{
  "n_layer": 8,
  "d_model": 224,
  "n_head": 4,
  "n_kv_head": 1,
  "head_dim": 64,
  "d_mlp": 512,
  "vocab_size": 8192,
  "activation": "swiglu",
  "norm": "rmsnorm",
  "norm_place": "pre",
  "norm_eps": 1e-05,
  "positions": "rope",
  "rope_base": 3780.0,
  "rope_fraction": 1.0,
  "qk_norm": false,
  "attn_scale": 0.125,
  "bias": "none",
  "tie_embeddings": false,
  "parallel_block": false,
  "init": "normal",
  "init_std_qkv": 0.0457,
  "init_std_o": 0.0,
  "init_std_up": 0.0457,
  "init_std_down": 0.0,
  "optimizer": "adamw",
  "lr": 0.0018,
  "beta1": 0.95,
  "beta2": 0.98,
  "weight_decay": 0.035,
  "lr_head": 0.00546,
  "grad_clip": 0.5,
  "warmup_steps": 431,
  "schedule": "wsd",
  "decay_fraction": 0.544,
  "decay_shape": "pow",
  "final_lr_fraction": 0.02,
  "batch_tokens": 16384,
  "seq_len": 256,
  "doc_mask": true,
  "train_tokens": 121000000,
  "steps": 7386,
  "dataset": "wikipedia_en"
}
Each number is 50 + 15 x the weight over its row's rms, rounded and kept within 0 to 99. Layers, rows and columns count from 0. The size before them is the row's rms in percent of the matrix's.

# up: layer 3 MLP up, 512x224, rms 0.0988, rows 271-281, columns 0-223
# down: layer 3 MLP down (transposed), 512x224, rms 0.0933, rows 271-280, columns 0-223
# gate: layer 3 MLP gate, 512x224, rms 0.103, rows 272-281, columns 0-223
up271 099:72 80 63 73 55 43 52 54 45 59 43 46 52 68 48 24 23 54 30 43 44 51 48 54 40 29 42 46 64 53 30 37 53 57 30 62 87 36 54 63 55 36 45 59 71 54 57 60 58 57 54 32 44 50 59 33 52 48 19 38 46 35 34 23 56 64 70 57 30 48 45 33 17 32 46 47 58 30 56 44 23 41 19 66 53 26 61 82 39 55 56 40 55 45 28 54 31 32 30 70 44 38 51 66 88 37 64 54 38 85 49 47 43 61 79 63 60 41 42 27 50 50 56 66 57 58 50 76 38 65 60 48 72 41 28 71 66 51 38 55 38 54 34 74 60 74 67 52 68 67 37 43 70 39 46 63 51 48 55 69 53 61 43 32 28 58 24 26 38 33 79 63 54 38 47 60 23 67 61 51 50 82 49 45 31 48 62 35 36 63 57 57 52 33 55 33 52 51 85 93 49 49 59 51 23 58 40 57 35 61 42 47 28 64 59 68 38 59 50 53 34 66 18 56
down271 100:78 52 41 56 73 34 41 46 40 34 69 50 56 62 13 34 39 60 39 46 86 32 58 28 41 53 59 88 62 56 62 51 41 52 27 42 73 40 47 39 43 44 30 54 42 47 61 38 53 57 68 17 40 35 44 53 54 39 51 61 24 45 67 60 28 56 40 31 38 45 71 71 58 31 54 47 69 60 91 27 39 42 29 64 68 55 54 39 36 52 30 54 66 29 36 78 41 60 28 52 63 69 49 36 38 61 20 50 63 60 81 59 33 63 64 63 79 47 44 54 53 64 51 39 62 54 30 44 44 64 65 26 52 57 50 54 87 58 25 71 46 52 54 56 70 26 53 52 62 66 34 62 42 61 53 40 78 54 72 50 54 64 30 51 55 38 17 57 27 54 78 56 53 30 37 44 31 24 51 40 69 57 62 64 41 55 23 49 52 55 62 62 59 54 79 44 64 55 49 75 48 22 42 45 46 40 46 54 74 69 45 72 47 39 37 79 44 39 36 60 32 45 46 27
gate272 096:49 78 21 62 57 43 60 45 48 56 41 72 69 77 52 40 41 57 11 75 37 15 25 53 30 66 48 37 54 42 87 60 49 47 56 62 45 31 51 54 49 36 63 65 56 57 21 46 41 40 55 60 57 66 77 24 78 21 57 47 60 23 56 60 78 49 36 48 51 14 49 30 40 64 25 41 21 44 70 77 33 39 51 42 73 37 48 73 68 64 44 37 39 46 33 58 33 45 56 49 55 60 44 32 59 67 78 36 57 69 59 41 52 56 65 20 51 50 69 55 40 72 61 51 41 40 44 50 57 42 48 39 52 67 36 46 29 45 50 60 40 44 54 66 38 50 53 71 83 56 41 36 48 58 63 45 38 66 51 63 30 44 67 40 74 43 44 77 63 56 33 44 30 45 25 34 57 42 47 41 35 39 48 37 67 26 63 58 43 59 72 28 23 54 29 42 41 33 90 47 72 63 37 55 54 71 39 50 49 31 38 57 54 72 35 60 68 46 29 58 21 54 49 39
up272 094:42 54 38 23 63 42 48 55 47 55 41 77 38 48 41 65 59 53 26 13 34 47 38 63 49 64 42 43 58 65 64 62 40 59 52 56 45 43 38 24 53 37 37 55 44 54 68 33 54 38 56 33 60 45 45 70 61 41 69 40 52 35 41 67 51 60 63 81 39 52 85 47 54 74 76 54 59 54 40 56 38 42 85 59 47 51 70 39 45 52 53 60 44 39 87 47 27 88 66 42 89 32 52 29 53 62 63 41 47 42 41 28 74 19 37 50 40 39 60 52 18 51 40 59 60 48 57 64 46 39 79 48 12 59 51 49 16 48 50 43 34 61 46 59 53 25 24 36 37 54 44 44 36 43 59 53 32 26 33 36 54 33 35 47 59 68 54 68 57 63 69 42 54 54 49 81 34 42 54 97 47 67 25 30 62 51 58 37 53 76 66 46 64 33 60 48 69 60 58 31 71 51 31 62 49 25 40 45 52 14 26 53 45 45 59 51 50 72 52 70 60 40 29 64
down272 096:67 43 60 46 42 54 66 51 44 32 32 46 49 42 66 39 62 44 24 74 41 67 43 88 37 37 51 51 37 59 11 43 42 35 79 44 48 34 58 35 79 61 50 45 30 52 61 29 52 40 63 82 51 44 47 46 66 52 09 40 35 51 46 57 40 23 43 29 23 46 39 44 46 34 69 67 66 28 57 38 46 50 71 53 47 70 56 53 83 52 38 29 34 66 52 61 51 52 55 43 40 48 32 59 34 44 88 60 64 48 35 42 27 47 45 46 49 21 32 42 71 56 48 72 09 47 31 53 47 67 41 45 39 37 72 51 49 34 13 53 51 67 62 49 22 38 67 68 16 34 68 64 57 29 55 45 39 15 54 47 48 25 63 52 55 44 44 18 31 53 30 60 44 49 44 47 63 36 49 41 60 35 30 42 60 46 57 62 65 38 23 66 39 38 60 40 17 63 55 51 63 41 63 44 50 42 61 25 32 49 61 59 75 45 37 67 44 62 63 21 54 43 40 65
gate273 105:49 63 55 71 62 39 51 34 58 33 81 47 45 24 55 35 59 59 51 73 40 53 52 49 23 34 48 46 44 78 67 50 63 74 46 61 34 29 18 34 44 66 38 33 47 47 61 64 58 51 66 82 55 18 56 60 57 55 95 48 30 46 35 58 74 29 61 57 56 16 53 66 32 30 34 33 40 38 77 70 70 61 55 52 33 60 54 70 59 47 49 43 51 63 50 20 76 44 41 74 56 77 54 41 48 49 57 43 39 55 56 64 34 56 73 81 39 58 64 65 47 65 35 36 54 48 97 61 48 27 53 51 66 39 70 49 73 34 27 53 39 67 37 27 41 53 86 59 77 52 67 37 52 52 56 54 82 66 31 35 67 62 60 54 53 49 51 55 48 57 59 47 46 77 25 54 72 54 54 50 58 51 46 62 52 34 59 43 78 64 31 50 51 56 39 56 36 68 54 46 61 45 36 52 26 71 75 34 40 31 42 36 37 50 42 40 52 38 73 29 28 61 48 51
up273 098:61 49 46 37 52 80 50 68 45 56 36 48 39 61 27 36 24 43 74 61 70 63 32 30 68 64 36 52 70 26 57 53 53 59 29 56 31 44 55 74 38 53 48 56 65 64 43 40 87 63 43 39 47 71 63 49 42 58 69 47 22 48 44 41 53 81 54 37 48 44 39 27 40 56 87 41 71 60 33 71 31 40 42 33 68 39 66 53 38 57 42 82 45 46 40 55 54 47 50 42 76 26 42 62 55 32 66 55 44 52 72 42 54 50 56 54 49 55 65 60 58 43 59 58 72 80 38 32 90 60 70 57 47 71 56 42 46 63 44 81 61 65 34 67 72 57 28 25 39 36 43 56 45 63 22 47 53 50 36 71 29 56 21 68 56 46 61 29 60 57 69 65 77 32 78 50 31 51 36 51 34 35 50 55 40 18 35 52 54 48 37 61 45 59 42 66 49 31 44 61 62 13 61 41 71 25 47 61 61 43 16 33 45 52 47 67 39 40 37 55 34 53 22 21
down273 097:31 70 75 48 50 76 63 77 47 47 73 39 54 26 00 27 75 56 43 67 34 66 48 86 56 18 63 52 30 49 35 35 69 49 32 49 68 54 71 49 70 52 53 43 68 34 57 58 49 42 54 49 33 53 41 47 46 71 36 44 16 05 50 47 67 30 32 44 46 35 53 55 58 47 74 56 59 26 42 52 76 72 44 52 50 24 32 61 39 57 60 66 52 63 68 50 38 41 43 66 19 72 63 52 38 57 62 36 64 55 48 59 33 58 53 55 53 37 63 39 56 64 29 81 62 33 79 63 42 49 39 51 68 50 49 74 38 33 01 39 61 40 70 59 34 49 15 47 40 53 55 43 55 53 53 56 49 60 56 60 58 53 34 45 44 79 42 55 55 44 36 50 24 59 61 54 42 68 45 48 72 61 51 54 60 40 70 63 29 50 57 63 49 47 35 62 39 52 64 65 98 58 65 45 44 54 50 61 58 63 37 61 55 80 42 60 44 47 72 49 34 53 37 64
gate274 104:58 41 63 37 48 39 16 35 50 39 39 59 52 42 42 60 80 30 66 67 59 36 33 38 76 25 53 76 56 53 41 75 76 38 33 88 53 28 30 47 61 51 35 56 55 59 94 54 81 35 33 72 63 53 59 51 46 25 78 46 40 49 13 50 60 73 10 33 59 36 41 62 41 56 39 57 46 52 58 41 60 48 46 63 42 48 57 59 53 48 33 50 68 47 62 70 54 46 73 46 57 53 80 46 42 47 63 17 37 55 56 50 44 59 41 20 44 67 57 59 40 79 32 53 27 23 47 57 59 55 47 32 57 56 63 40 40 73 36 23 28 62 51 53 19 39 56 63 25 62 55 43 29 37 59 66 52 58 55 18 50 34 49 64 50 42 61 77 76 64 35 17 58 45 55 32 55 38 29 62 57 66 66 35 59 41 58 52 37 39 34 51 38 41 27 46 60 32 42 47 58 68 45 58 48 74 56 31 24 43 50 29 72 35 52 36 68 55 58 53 51 38 51 67
up274 102:61 33 55 66 47 60 47 34 64 47 58 50 61 64 65 47 44 70 63 61 45 25 33 51 31 57 47 68 60 45 25 46 55 10 10 53 68 50 44 39 46 79 43 29 54 83 58 43 50 41 44 54 73 59 60 55 32 30 43 31 55 38 60 63 73 39 32 38 43 73 73 62 65 48 51 41 59 63 58 51 58 30 33 57 58 40 56 40 35 40 13 55 36 68 58 53 43 63 72 66 51 41 23 47 73 46 44 36 56 56 77 98 74 75 56 60 44 62 17 61 48 46 69 39 51 57 80 41 51 41 66 26 48 53 68 54 50 87 69 58 62 43 53 33 51 55 46 55 25 48 65 25 44 47 61 73 24 62 47 39 59 84 72 63 55 43 47 71 46 43 44 34 57 36 33 44 29 69 56 11 57 74 35 52 71 63 45 73 56 41 54 56 63 47 64 45 53 66 28 57 52 44 51 57 49 70 47 58 55 50 61 75 50 38 19 52 43 67 39 80 35 42 62 37
down274 106:40 21 59 54 51 60 60 37 48 31 37 51 65 78 72 49 52 49 55 43 31 41 64 46 53 56 36 45 48 63 78 63 39 54 48 35 32 67 61 55 52 44 53 67 61 40 47 19 41 74 67 40 43 58 42 46 79 38 39 81 50 66 83 44 29 61 70 87 35 30 56 65 57 65 58 48 44 70 41 63 42 39 70 40 40 50 33 44 14 29 53 77 36 62 20 38 73 68 41 43 61 47 27 51 46 62 38 60 36 56 75 51 55 68 26 45 34 59 56 66 61 41 64 41 44 49 44 66 49 20 53 59 34 58 37 42 40 32 98 56 40 40 62 39 41 09 62 40 63 42 70 99 38 52 68 57 49 43 42 65 42 73 45 55 53 28 44 47 25 53 63 65 39 68 49 48 53 61 46 46 57 50 63 55 50 40 17 45 72 51 64 48 63 34 51 50 43 62 63 54 04 40 38 57 46 41 55 44 63 45 28 60 41 30 30 38 53 66 56 60 37 49 34 49
gate275 095:63 67 72 63 52 41 28 60 53 46 58 55 48 54 58 55 07 36 19 34 61 41 40 55 55 31 34 48 69 42 73 49 65 68 85 62 43 71 53 63 66 72 63 58 36 66 46 56 48 48 87 67 58 51 28 49 52 49 70 59 41 71 55 40 55 46 52 28 46 16 42 69 45 44 46 51 35 36 62 64 51 58 71 19 69 24 72 59 50 45 47 60 69 53 36 62 43 47 65 40 61 52 09 54 64 51 69 37 61 19 39 75 34 57 66 39 71 60 46 47 63 39 49 53 50 27 50 60 48 65 66 41 45 48 29 69 56 56 51 45 41 81 40 53 35 45 61 68 41 59 39 45 81 56 74 71 65 57 50 44 59 55 46 61 37 25 42 61 40 74 57 52 46 26 40 74 46 12 34 30 69 14 45 60 70 75 58 53 59 16 60 48 43 31 49 61 61 48 63 27 62 27 42 32 32 44 51 41 80 59 46 43 32 58 52 72 59 54 62 32 35 39 55 79
up275 097:43 68 53 33 66 38 48 57 39 34 57 73 62 44 53 50 81 56 52 73 60 75 28 41 54 50 58 43 53 54 45 43 45 47 71 07 47 63 49 78 09 40 56 32 28 23 50 48 39 42 34 42 57 50 35 60 39 66 48 50 81 20 48 68 36 80 60 56 41 34 36 38 29 33 55 65 69 27 48 66 73 29 44 63 53 58 36 27 61 49 32 86 26 67 52 62 60 58 42 57 24 59 53 32 59 70 45 63 50 53 59 58 47 57 84 51 23 77 65 42 58 53 45 59 41 42 44 16 29 39 29 52 61 48 53 79 52 44 54 57 56 39 63 93 42 65 67 33 21 51 49 34 50 52 66 18 39 46 23 55 43 63 75 51 56 59 27 57 45 36 38 20 66 50 60 43 43 32 56 60 39 32 34 36 65 33 42 38 59 52 47 57 34 66 50 51 24 49 33 54 36 62 34 58 63 50 48 48 32 39 70 66 57 59 62 30 36 56 66 64 49 49 52 18
down275 096:25 52 61 53 41 45 50 48 58 37 61 46 59 18 32 55 61 78 83 38 44 60 49 39 66 65 30 61 35 38 52 54 63 76 54 66 49 38 52 40 31 43 40 57 38 54 16 54 52 52 58 55 29 78 52 51 26 50 54 38 80 42 28 70 69 70 70 59 48 60 28 52 46 43 68 30 20 45 58 37 47 60 32 49 45 54 54 74 39 38 65 49 39 43 66 69 49 73 35 58 22 49 42 45 51 40 64 39 24 17 18 86 46 58 43 55 56 46 41 70 40 63 65 74 43 70 53 53 34 46 58 24 47 52 89 70 31 39 49 45 33 35 75 66 49 46 39 58 42 42 54 48 56 40 40 50 65 31 58 64 64 29 51 64 40 50 71 54 53 50 62 57 54 33 41 53 49 09 49 25 39 49 34 21 81 31 57 20 52 50 44 55 48 35 45 71 79 56 59 70 79 72 46 65 32 74 41 54 43 39 31 50 50 84 61 75 43 32 56 71 48 45 63 47
gate276 100:57 30 47 53 76 42 37 56 18 36 46 83 49 67 59 37 49 65 68 32 59 48 55 44 40 58 50 42 26 45 58 71 47 81 51 60 49 53 23 35 39 50 24 35 52 79 72 29 53 54 34 67 38 23 40 61 05 41 71 44 59 46 76 67 64 40 55 26 53 59 73 63 62 33 48 42 80 49 39 55 60 37 37 70 73 34 61 39 42 59 45 48 50 66 32 30 61 46 47 17 46 42 74 51 60 48 44 68 28 56 57 67 62 35 35 54 59 44 54 74 43 35 55 45 42 46 73 41 51 37 82 77 37 69 73 33 77 45 57 61 65 58 25 49 44 55 32 28 59 44 36 63 59 28 45 64 26 45 34 18 65 34 72 11 63 39 43 32 59 58 56 32 35 37 33 32 49 69 42 50 59 64 54 40 22 40 51 35 42 42 41 49 56 44 53 42 17 57 51 56 53 54 59 52 61 60 34 53 93 60 34 46 50 42 50 69 59 44 52 51 39 34 31 70
up276 099:71 30 37 41 45 45 50 63 60 51 50 70 42 38 49 30 28 37 48 26 55 43 35 45 39 55 51 36 48 45 54 42 35 51 41 39 35 31 50 21 52 41 36 51 55 61 35 41 56 59 43 42 39 15 63 55 77 59 81 42 46 62 65 42 56 35 58 51 25 47 20 30 59 45 58 74 62 53 54 61 53 63 35 45 57 50 58 77 85 59 41 55 43 32 41 52 57 19 32 48 85 18 71 64 42 42 74 68 33 65 49 34 57 44 17 57 30 35 54 59 19 35 60 34 82 50 66 64 27 60 65 54 48 17 41 33 33 47 56 38 42 55 62 40 00 55 55 26 45 34 43 66 52 43 57 33 49 49 69 59 73 52 31 34 46 42 45 32 17 58 50 53 66 50 79 53 51 88 69 61 38 60 45 51 21 54 44 48 51 48 43 65 52 48 49 37 60 72 63 69 38 41 67 38 67 76 37 44 53 31 53 37 47 46 52 49 43 55 58 09 47 27 24 53
down276 100:46 47 58 52 28 43 62 29 52 68 49 31 80 21 49 50 71 70 44 73 69 51 63 51 44 51 52 39 66 51 27 48 64 55 68 67 57 49 48 49 59 33 86 51 86 34 47 56 35 50 61 28 60 72 34 20 52 41 41 22 31 20 26 70 69 65 61 53 37 56 65 54 43 50 40 50 25 45 50 33 47 65 57 64 52 73 54 56 33 46 51 47 56 37 42 38 57 62 63 52 43 56 36 49 54 46 47 36 36 57 36 58 37 39 85 68 39 51 45 65 50 75 39 45 26 58 31 55 38 33 41 34 65 91 70 53 41 57 43 51 43 41 12 39 88 35 55 60 67 58 63 37 72 54 60 86 34 46 47 55 55 29 69 74 35 54 62 70 60 39 10 48 74 47 58 60 55 31 44 44 66 40 56 47 71 48 67 54 71 23 49 50 56 52 78 72 47 42 37 51 47 58 47 57 57 31 61 36 61 37 47 38 48 75 60 65 64 73 34 36 87 75 57 63
gate277 092:71 56 71 39 45 37 69 44 59 51 32 43 49 49 22 78 60 62 61 39 33 27 59 52 43 60 50 56 82 54 61 52 52 69 41 40 48 28 41 61 49 43 55 40 51 75 69 21 42 79 51 56 29 18 46 49 32 85 68 42 22 41 40 25 54 48 56 53 37 68 58 68 34 37 49 52 52 38 30 34 53 59 48 48 63 42 39 63 68 23 81 69 17 48 54 51 71 30 53 70 59 61 39 50 58 83 47 40 42 36 32 45 23 19 39 33 43 31 57 49 29 47 65 26 65 61 42 58 44 63 45 62 45 55 57 41 71 36 29 47 23 43 55 66 62 50 47 60 76 56 88 51 32 61 90 28 47 47 80 31 64 30 60 53 46 37 47 36 46 53 32 42 53 88 57 65 57 77 67 45 60 79 46 32 84 50 49 44 24 49 49 38 51 52 58 44 71 76 60 54 48 67 66 38 38 55 55 58 34 47 51 39 65 56 36 64 42 46 45 53 45 26 67 44
up277 096:51 41 34 59 46 49 73 55 63 60 49 61 44 48 66 66 51 43 48 69 72 15 44 51 40 55 66 22 83 54 67 69 37 67 65 66 43 31 41 44 48 47 71 55 58 67 45 49 36 36 69 55 43 31 88 33 51 46 76 57 34 38 39 29 35 32 56 46 36 57 44 65 71 47 51 43 51 31 62 38 41 62 40 66 44 31 49 77 77 36 41 64 51 35 49 82 77 32 54 44 58 47 53 49 43 40 67 15 53 58 37 44 33 42 43 41 83 37 49 47 27 53 46 52 76 59 40 33 43 52 44 40 73 50 46 24 46 44 65 33 38 69 42 67 54 38 52 54 50 29 53 55 33 61 46 66 98 49 79 59 68 46 64 61 50 36 56 71 59 57 53 67 57 51 65 54 54 38 54 22 36 60 51 44 75 61 50 64 38 55 16 63 45 27 51 55 63 47 79 81 73 65 60 36 49 71 38 05 68 57 58 58 67 26 81 47 38 55 35 55 49 40 68 80
down277 097:05 34 41 31 39 66 42 52 63 44 38 20 67 65 37 50 44 59 52 58 61 36 52 41 48 53 34 59 39 57 79 29 48 23 54 36 44 39 27 56 39 39 45 54 49 27 48 49 59 50 47 55 44 47 10 50 62 44 24 51 41 47 51 33 43 46 43 53 19 64 61 39 66 68 33 69 70 43 48 55 52 34 30 64 37 60 64 61 59 42 46 42 50 58 47 62 66 57 48 73 57 67 46 48 45 56 46 68 51 70 39 63 48 31 47 47 59 34 41 29 23 39 72 73 70 40 42 72 63 33 59 52 40 68 46 67 38 64 14 29 55 57 56 43 16 22 33 57 47 53 51 61 63 42 63 65 54 59 41 57 45 36 43 60 10 38 44 59 62 64 51 53 22 60 79 56 45 41 26 60 39 42 53 28 23 52 40 42 53 73 52 19 30 47 51 50 46 35 59 60 00 59 30 35 29 75 56 55 59 55 45 41 76 41 16 79 38 38 43 57 28 32 24 53
gate278 101:40 56 80 49 61 60 47 35 42 40 30 59 66 49 36 40 31 71 40 69 31 44 47 68 19 44 59 77 52 36 41 60 62 36 59 53 27 32 67 34 61 45 74 59 49 40 51 65 61 68 35 54 37 68 84 46 69 39 65 29 57 56 53 75 50 45 40 51 64 32 43 46 68 62 33 36 66 68 68 99 62 70 42 52 68 55 33 30 42 43 55 68 44 57 25 58 72 63 35 44 52 49 28 56 63 31 49 71 48 59 49 57 28 42 48 33 99 50 46 63 69 33 27 53 63 61 35 53 28 41 47 47 57 32 63 54 29 31 49 54 47 60 33 66 45 78 50 45 63 32 63 29 53 38 46 37 60 41 33 41 63 65 58 30 36 32 73 61 62 36 58 38 43 20 35 39 69 48 41 90 61 47 26 50 62 42 68 44 58 58 36 43 25 31 36 53 46 35 53 39 83 46 39 57 55 39 76 48 63 35 49 64 36 61 53 40 76 39 59 54 45 64 66 31
up278 104:44 35 31 66 30 35 53 66 65 39 53 39 31 43 64 33 76 30 50 71 75 17 56 21 58 50 27 42 52 32 35 50 57 75 48 70 53 38 60 71 81 49 34 69 79 64 65 40 30 46 43 54 35 90 39 49 43 66 47 55 78 57 50 50 47 73 35 50 40 50 61 58 33 43 60 50 71 57 33 25 41 49 43 25 39 49 46 49 47 24 67 49 70 29 10 56 46 37 84 54 18 43 41 62 24 64 51 50 29 45 67 61 44 55 54 61 42 44 35 65 59 58 52 72 74 30 65 57 60 51 41 59 33 69 59 57 60 51 62 75 51 31 57 32 73 42 75 38 31 65 33 50 46 51 45 38 54 35 69 63 60 28 51 41 73 36 59 59 33 37 53 35 55 72 58 74 39 53 60 22 46 50 31 53 57 30 44 36 51 34 53 25 68 38 56 53 49 53 47 62 48 54 61 30 53 24 45 82 63 47 58 48 37 47 34 51 63 59 72 12 67 46 78 61
down278 099:40 30 23 41 51 61 37 67 49 48 43 53 40 21 23 30 67 62 77 55 24 28 64 59 53 52 35 53 53 62 38 50 30 60 41 37 70 41 56 53 86 68 27 38 31 26 48 69 53 43 41 71 41 68 57 59 15 53 49 67 52 54 32 43 47 70 55 53 44 32 81 60 37 48 42 16 51 66 37 27 51 33 61 52 39 52 60 78 24 36 76 41 53 18 58 35 29 44 60 47 28 59 53 57 23 77 52 32 58 64 42 76 54 59 31 23 23 41 49 48 47 48 52 35 53 36 53 63 45 42 44 28 57 59 76 41 50 59 02 54 50 38 67 50 42 61 42 67 59 58 17 57 62 64 22 34 35 39 53 51 65 64 39 37 49 71 56 35 46 47 39 52 65 63 62 73 53 51 56 42 38 62 27 59 31 24 24 46 35 31 52 52 45 42 39 59 56 67 40 48 41 67 84 73 52 48 65 46 48 71 58 72 29 32 57 41 38 42 65 42 29 43 56 71
gate279 091:78 47 49 66 69 49 84 58 36 49 48 69 39 54 48 74 23 55 58 65 38 38 52 51 59 36 41 69 45 34 52 38 60 63 67 48 30 29 74 61 51 75 45 59 50 34 56 45 50 51 53 64 51 52 45 58 69 50 73 62 45 39 32 80 51 56 63 37 29 42 62 36 35 62 51 36 60 72 37 79 27 45 65 22 50 23 26 58 34 41 23 29 51 43 32 50 73 69 40 40 46 41 28 49 53 41 57 63 35 45 79 73 36 80 50 59 59 51 77 25 23 32 24 25 37 42 43 52 71 37 47 44 69 59 47 67 45 38 40 73 38 08 26 43 42 61 52 55 64 51 59 45 44 69 51 57 44 68 59 66 58 98 63 63 60 38 52 50 37 49 35 23 29 71 69 40 74 35 37 43 55 69 50 27 45 52 56 62 12 39 79 64 47 50 48 45 35 65 37 52 48 48 54 49 52 46 76 36 43 74 44 82 36 44 50 65 49 60 51 52 48 55 40 73
up279 095:59 53 75 25 52 55 54 48 42 79 41 47 52 48 69 66 65 37 50 47 38 21 46 54 77 40 44 48 40 50 50 48 52 44 71 36 49 32 49 52 43 78 52 23 39 56 66 52 58 84 44 23 27 47 59 78 52 53 47 74 35 73 61 58 48 40 48 71 78 62 53 41 35 27 51 63 51 44 54 53 46 36 62 27 22 46 74 63 70 47 82 74 20 80 69 47 49 54 51 76 44 42 57 61 40 40 43 72 43 30 29 67 55 79 47 30 62 42 64 59 52 35 76 64 48 50 43 49 67 48 56 32 40 55 56 57 61 58 50 17 82 64 49 58 51 21 48 58 31 39 13 36 35 54 74 61 53 61 47 57 75 33 59 70 79 37 41 24 72 45 84 21 89 35 36 48 46 43 43 42 62 57 28 58 68 56 38 49 38 57 63 47 45 69 63 64 46 49 46 44 48 26 55 12 46 43 48 63 58 63 75 37 60 50 44 44 56 61 53 40 64 59 51 31
down279 096:86 62 53 53 58 41 50 41 73 60 36 34 58 49 50 43 46 41 60 76 71 29 47 43 58 47 79 50 73 76 46 56 56 49 43 48 40 49 49 44 60 52 64 32 55 65 70 51 30 59 61 52 81 66 62 41 31 52 29 35 41 40 66 35 47 32 64 48 60 49 30 42 50 42 56 62 73 66 65 54 73 22 12 57 43 45 41 67 69 60 65 82 27 79 35 55 31 35 49 55 55 50 49 49 54 62 51 66 84 44 35 37 34 26 68 29 40 66 36 65 63 53 89 36 57 57 55 53 38 36 51 55 42 63 55 52 34 51 38 71 55 46 60 57 62 37 49 58 23 36 32 54 63 69 66 21 82 64 68 54 65 32 62 33 49 35 45 45 66 77 57 60 75 54 65 49 25 45 25 68 65 65 38 54 71 42 82 39 57 45 56 41 54 57 50 37 33 33 60 54 59 66 52 58 65 43 35 46 50 86 72 38 64 68 22 31 84 40 58 32 38 22 41 34
gate280 111:51 59 44 29 62 91 50 42 57 66 40 60 91 69 50 33 58 42 36 39 72 41 25 74 56 20 48 35 41 82 73 60 87 40 71 54 62 61 71 42 59 77 47 51 55 66 70 74 58 53 74 73 42 42 45 62 66 35 46 21 33 22 27 15 56 60 45 43 27 53 31 55 32 58 59 47 36 43 50 31 63 25 43 53 65 41 62 32 29 42 52 51 21 40 65 29 30 44 59 52 64 36 64 45 59 79 46 20 77 35 42 52 37 63 34 66 53 86 54 46 46 65 59 63 36 24 55 38 52 53 36 68 54 46 43 61 44 52 53 35 57 33 68 75 59 33 53 64 60 61 42 35 56 70 60 51 48 55 66 23 31 34 56 27 52 31 53 48 70 47 61 53 44 77 47 35 60 68 45 31 42 34 34 68 40 68 47 54 53 38 61 64 33 36 44 47 45 67 41 75 64 49 26 52 50 57 41 45 77 36 38 57 20 41 47 50 44 43 42 36 55 63 58 44
up280 103:61 60 42 40 33 43 48 33 62 61 73 60 43 45 39 22 80 53 80 23 60 41 47 41 54 25 63 40 41 41 50 43 39 26 44 40 65 15 28 36 30 55 59 67 72 42 42 53 76 40 85 66 55 75 36 51 31 61 64 53 37 46 44 28 15 54 68 30 58 38 27 56 55 59 57 53 54 62 71 57 33 56 26 71 34 62 53 71 28 39 87 36 57 46 53 54 48 08 68 19 55 59 64 49 38 46 57 61 48 38 34 57 39 64 52 50 46 39 37 37 43 49 17 51 61 41 21 47 45 55 57 90 50 44 52 52 69 42 69 40 69 52 38 54 59 21 69 34 53 37 32 55 73 23 60 15 38 53 76 48 59 47 62 56 36 25 50 59 58 29 31 50 36 45 67 58 41 67 35 54 40 32 42 53 43 57 55 57 44 57 52 79 42 52 51 54 55 60 41 44 53 50 43 56 52 26 19 50 60 48 34 39 47 59 64 52 44 75 34 39 16 44 19 59
down280 103:33 44 74 41 55 44 36 68 63 47 26 40 53 39 89 47 29 27 35 21 37 71 55 61 40 66 49 39 74 29 87 55 54 67 58 78 62 21 16 34 62 52 55 21 40 42 45 35 50 55 64 55 54 44 34 52 60 32 49 43 59 54 64 76 50 53 58 33 24 65 92 31 63 48 43 37 48 46 37 29 62 51 67 72 45 49 35 33 50 46 24 53 44 73 36 49 53 58 56 58 39 39 52 58 69 42 66 56 59 59 64 58 56 48 68 65 56 31 64 37 73 51 50 71 63 54 22 71 49 60 31 38 33 58 41 49 60 45 23 59 54 71 31 54 33 09 57 49 02 32 74 65 25 71 50 43 53 36 72 45 64 63 68 44 40 42 34 61 23 47 66 58 47 36 42 33 52 51 48 50 25 58 51 52 49 50 62 43 70 54 50 36 58 60 34 61 65 36 28 47 25 43 46 26 36 42 61 59 60 54 26 55 44 36 47 57 49 26 47 47 78 70 45 29
gate281 100:50 56 60 45 65 55 56 62 58 46 54 59 55 31 48 49 64 53 33 54 43 41 54 79 46 42 50 58 68 68 47 55 51 46 52 38 31 50 71 29 54 57 41 52 48 66 62 41 98 43 45 60 64 30 66 56 41 57 45 45 60 67 46 51 34 39 44 00 27 35 40 39 58 33 57 59 78 45 47 42 43 37 14 54 68 63 35 59 56 60 69 61 27 66 49 10 37 67 63 52 30 76 53 64 46 67 35 56 49 51 87 30 46 39 54 79 60 43 46 23 35 42 76 50 19 51 71 44 70 37 59 63 20 35 70 61 82 46 41 31 56 64 62 85 49 43 50 45 48 40 60 35 70 44 73 46 57 47 48 52 44 61 64 66 54 38 61 64 52 41 65 26 44 53 43 49 65 65 16 60 51 57 53 55 34 25 32 43 19 51 23 41 71 62 51 29 75 42 36 49 66 50 10 50 68 54 42 62 21 71 46 67 60 58 65 66 32 43 53 63 41 54 44 27
up281 100:58 51 66 56 71 31 37 84 48 57 32 75 53 58 62 49 36 56 54 52 22 55 42 35 82 60 51 57 56 38 31 62 69 61 40 20 37 61 24 57 76 51 61 55 35 46 64 55 50 69 69 48 38 43 15 45 45 57 29 19 47 48 55 67 49 52 42 80 60 52 41 38 77 64 33 70 46 37 59 51 68 68 68 35 51 51 20 26 37 34 46 67 16 65 49 62 65 63 50 34 53 50 27 68 44 71 57 47 21 27 20 60 56 43 31 38 30 70 48 38 78 31 65 43 37 58 32 15 37 76 65 57 31 60 61 60 52 79 39 49 61 54 23 65 38 46 45 50 52 47 20 64 58 73 64 52 45 45 77 63 40 50 73 64 65 38 32 43 56 37 61 53 67 30 36 55 46 55 69 53 33 53 68 46 79 66 65 61 43 19 56 39 46 64 41 57 52 67 42 48 43 63 36 51 53 49 51 77 46 42 57 65 55 60 21 55 73 41 66 34 35 55 37 32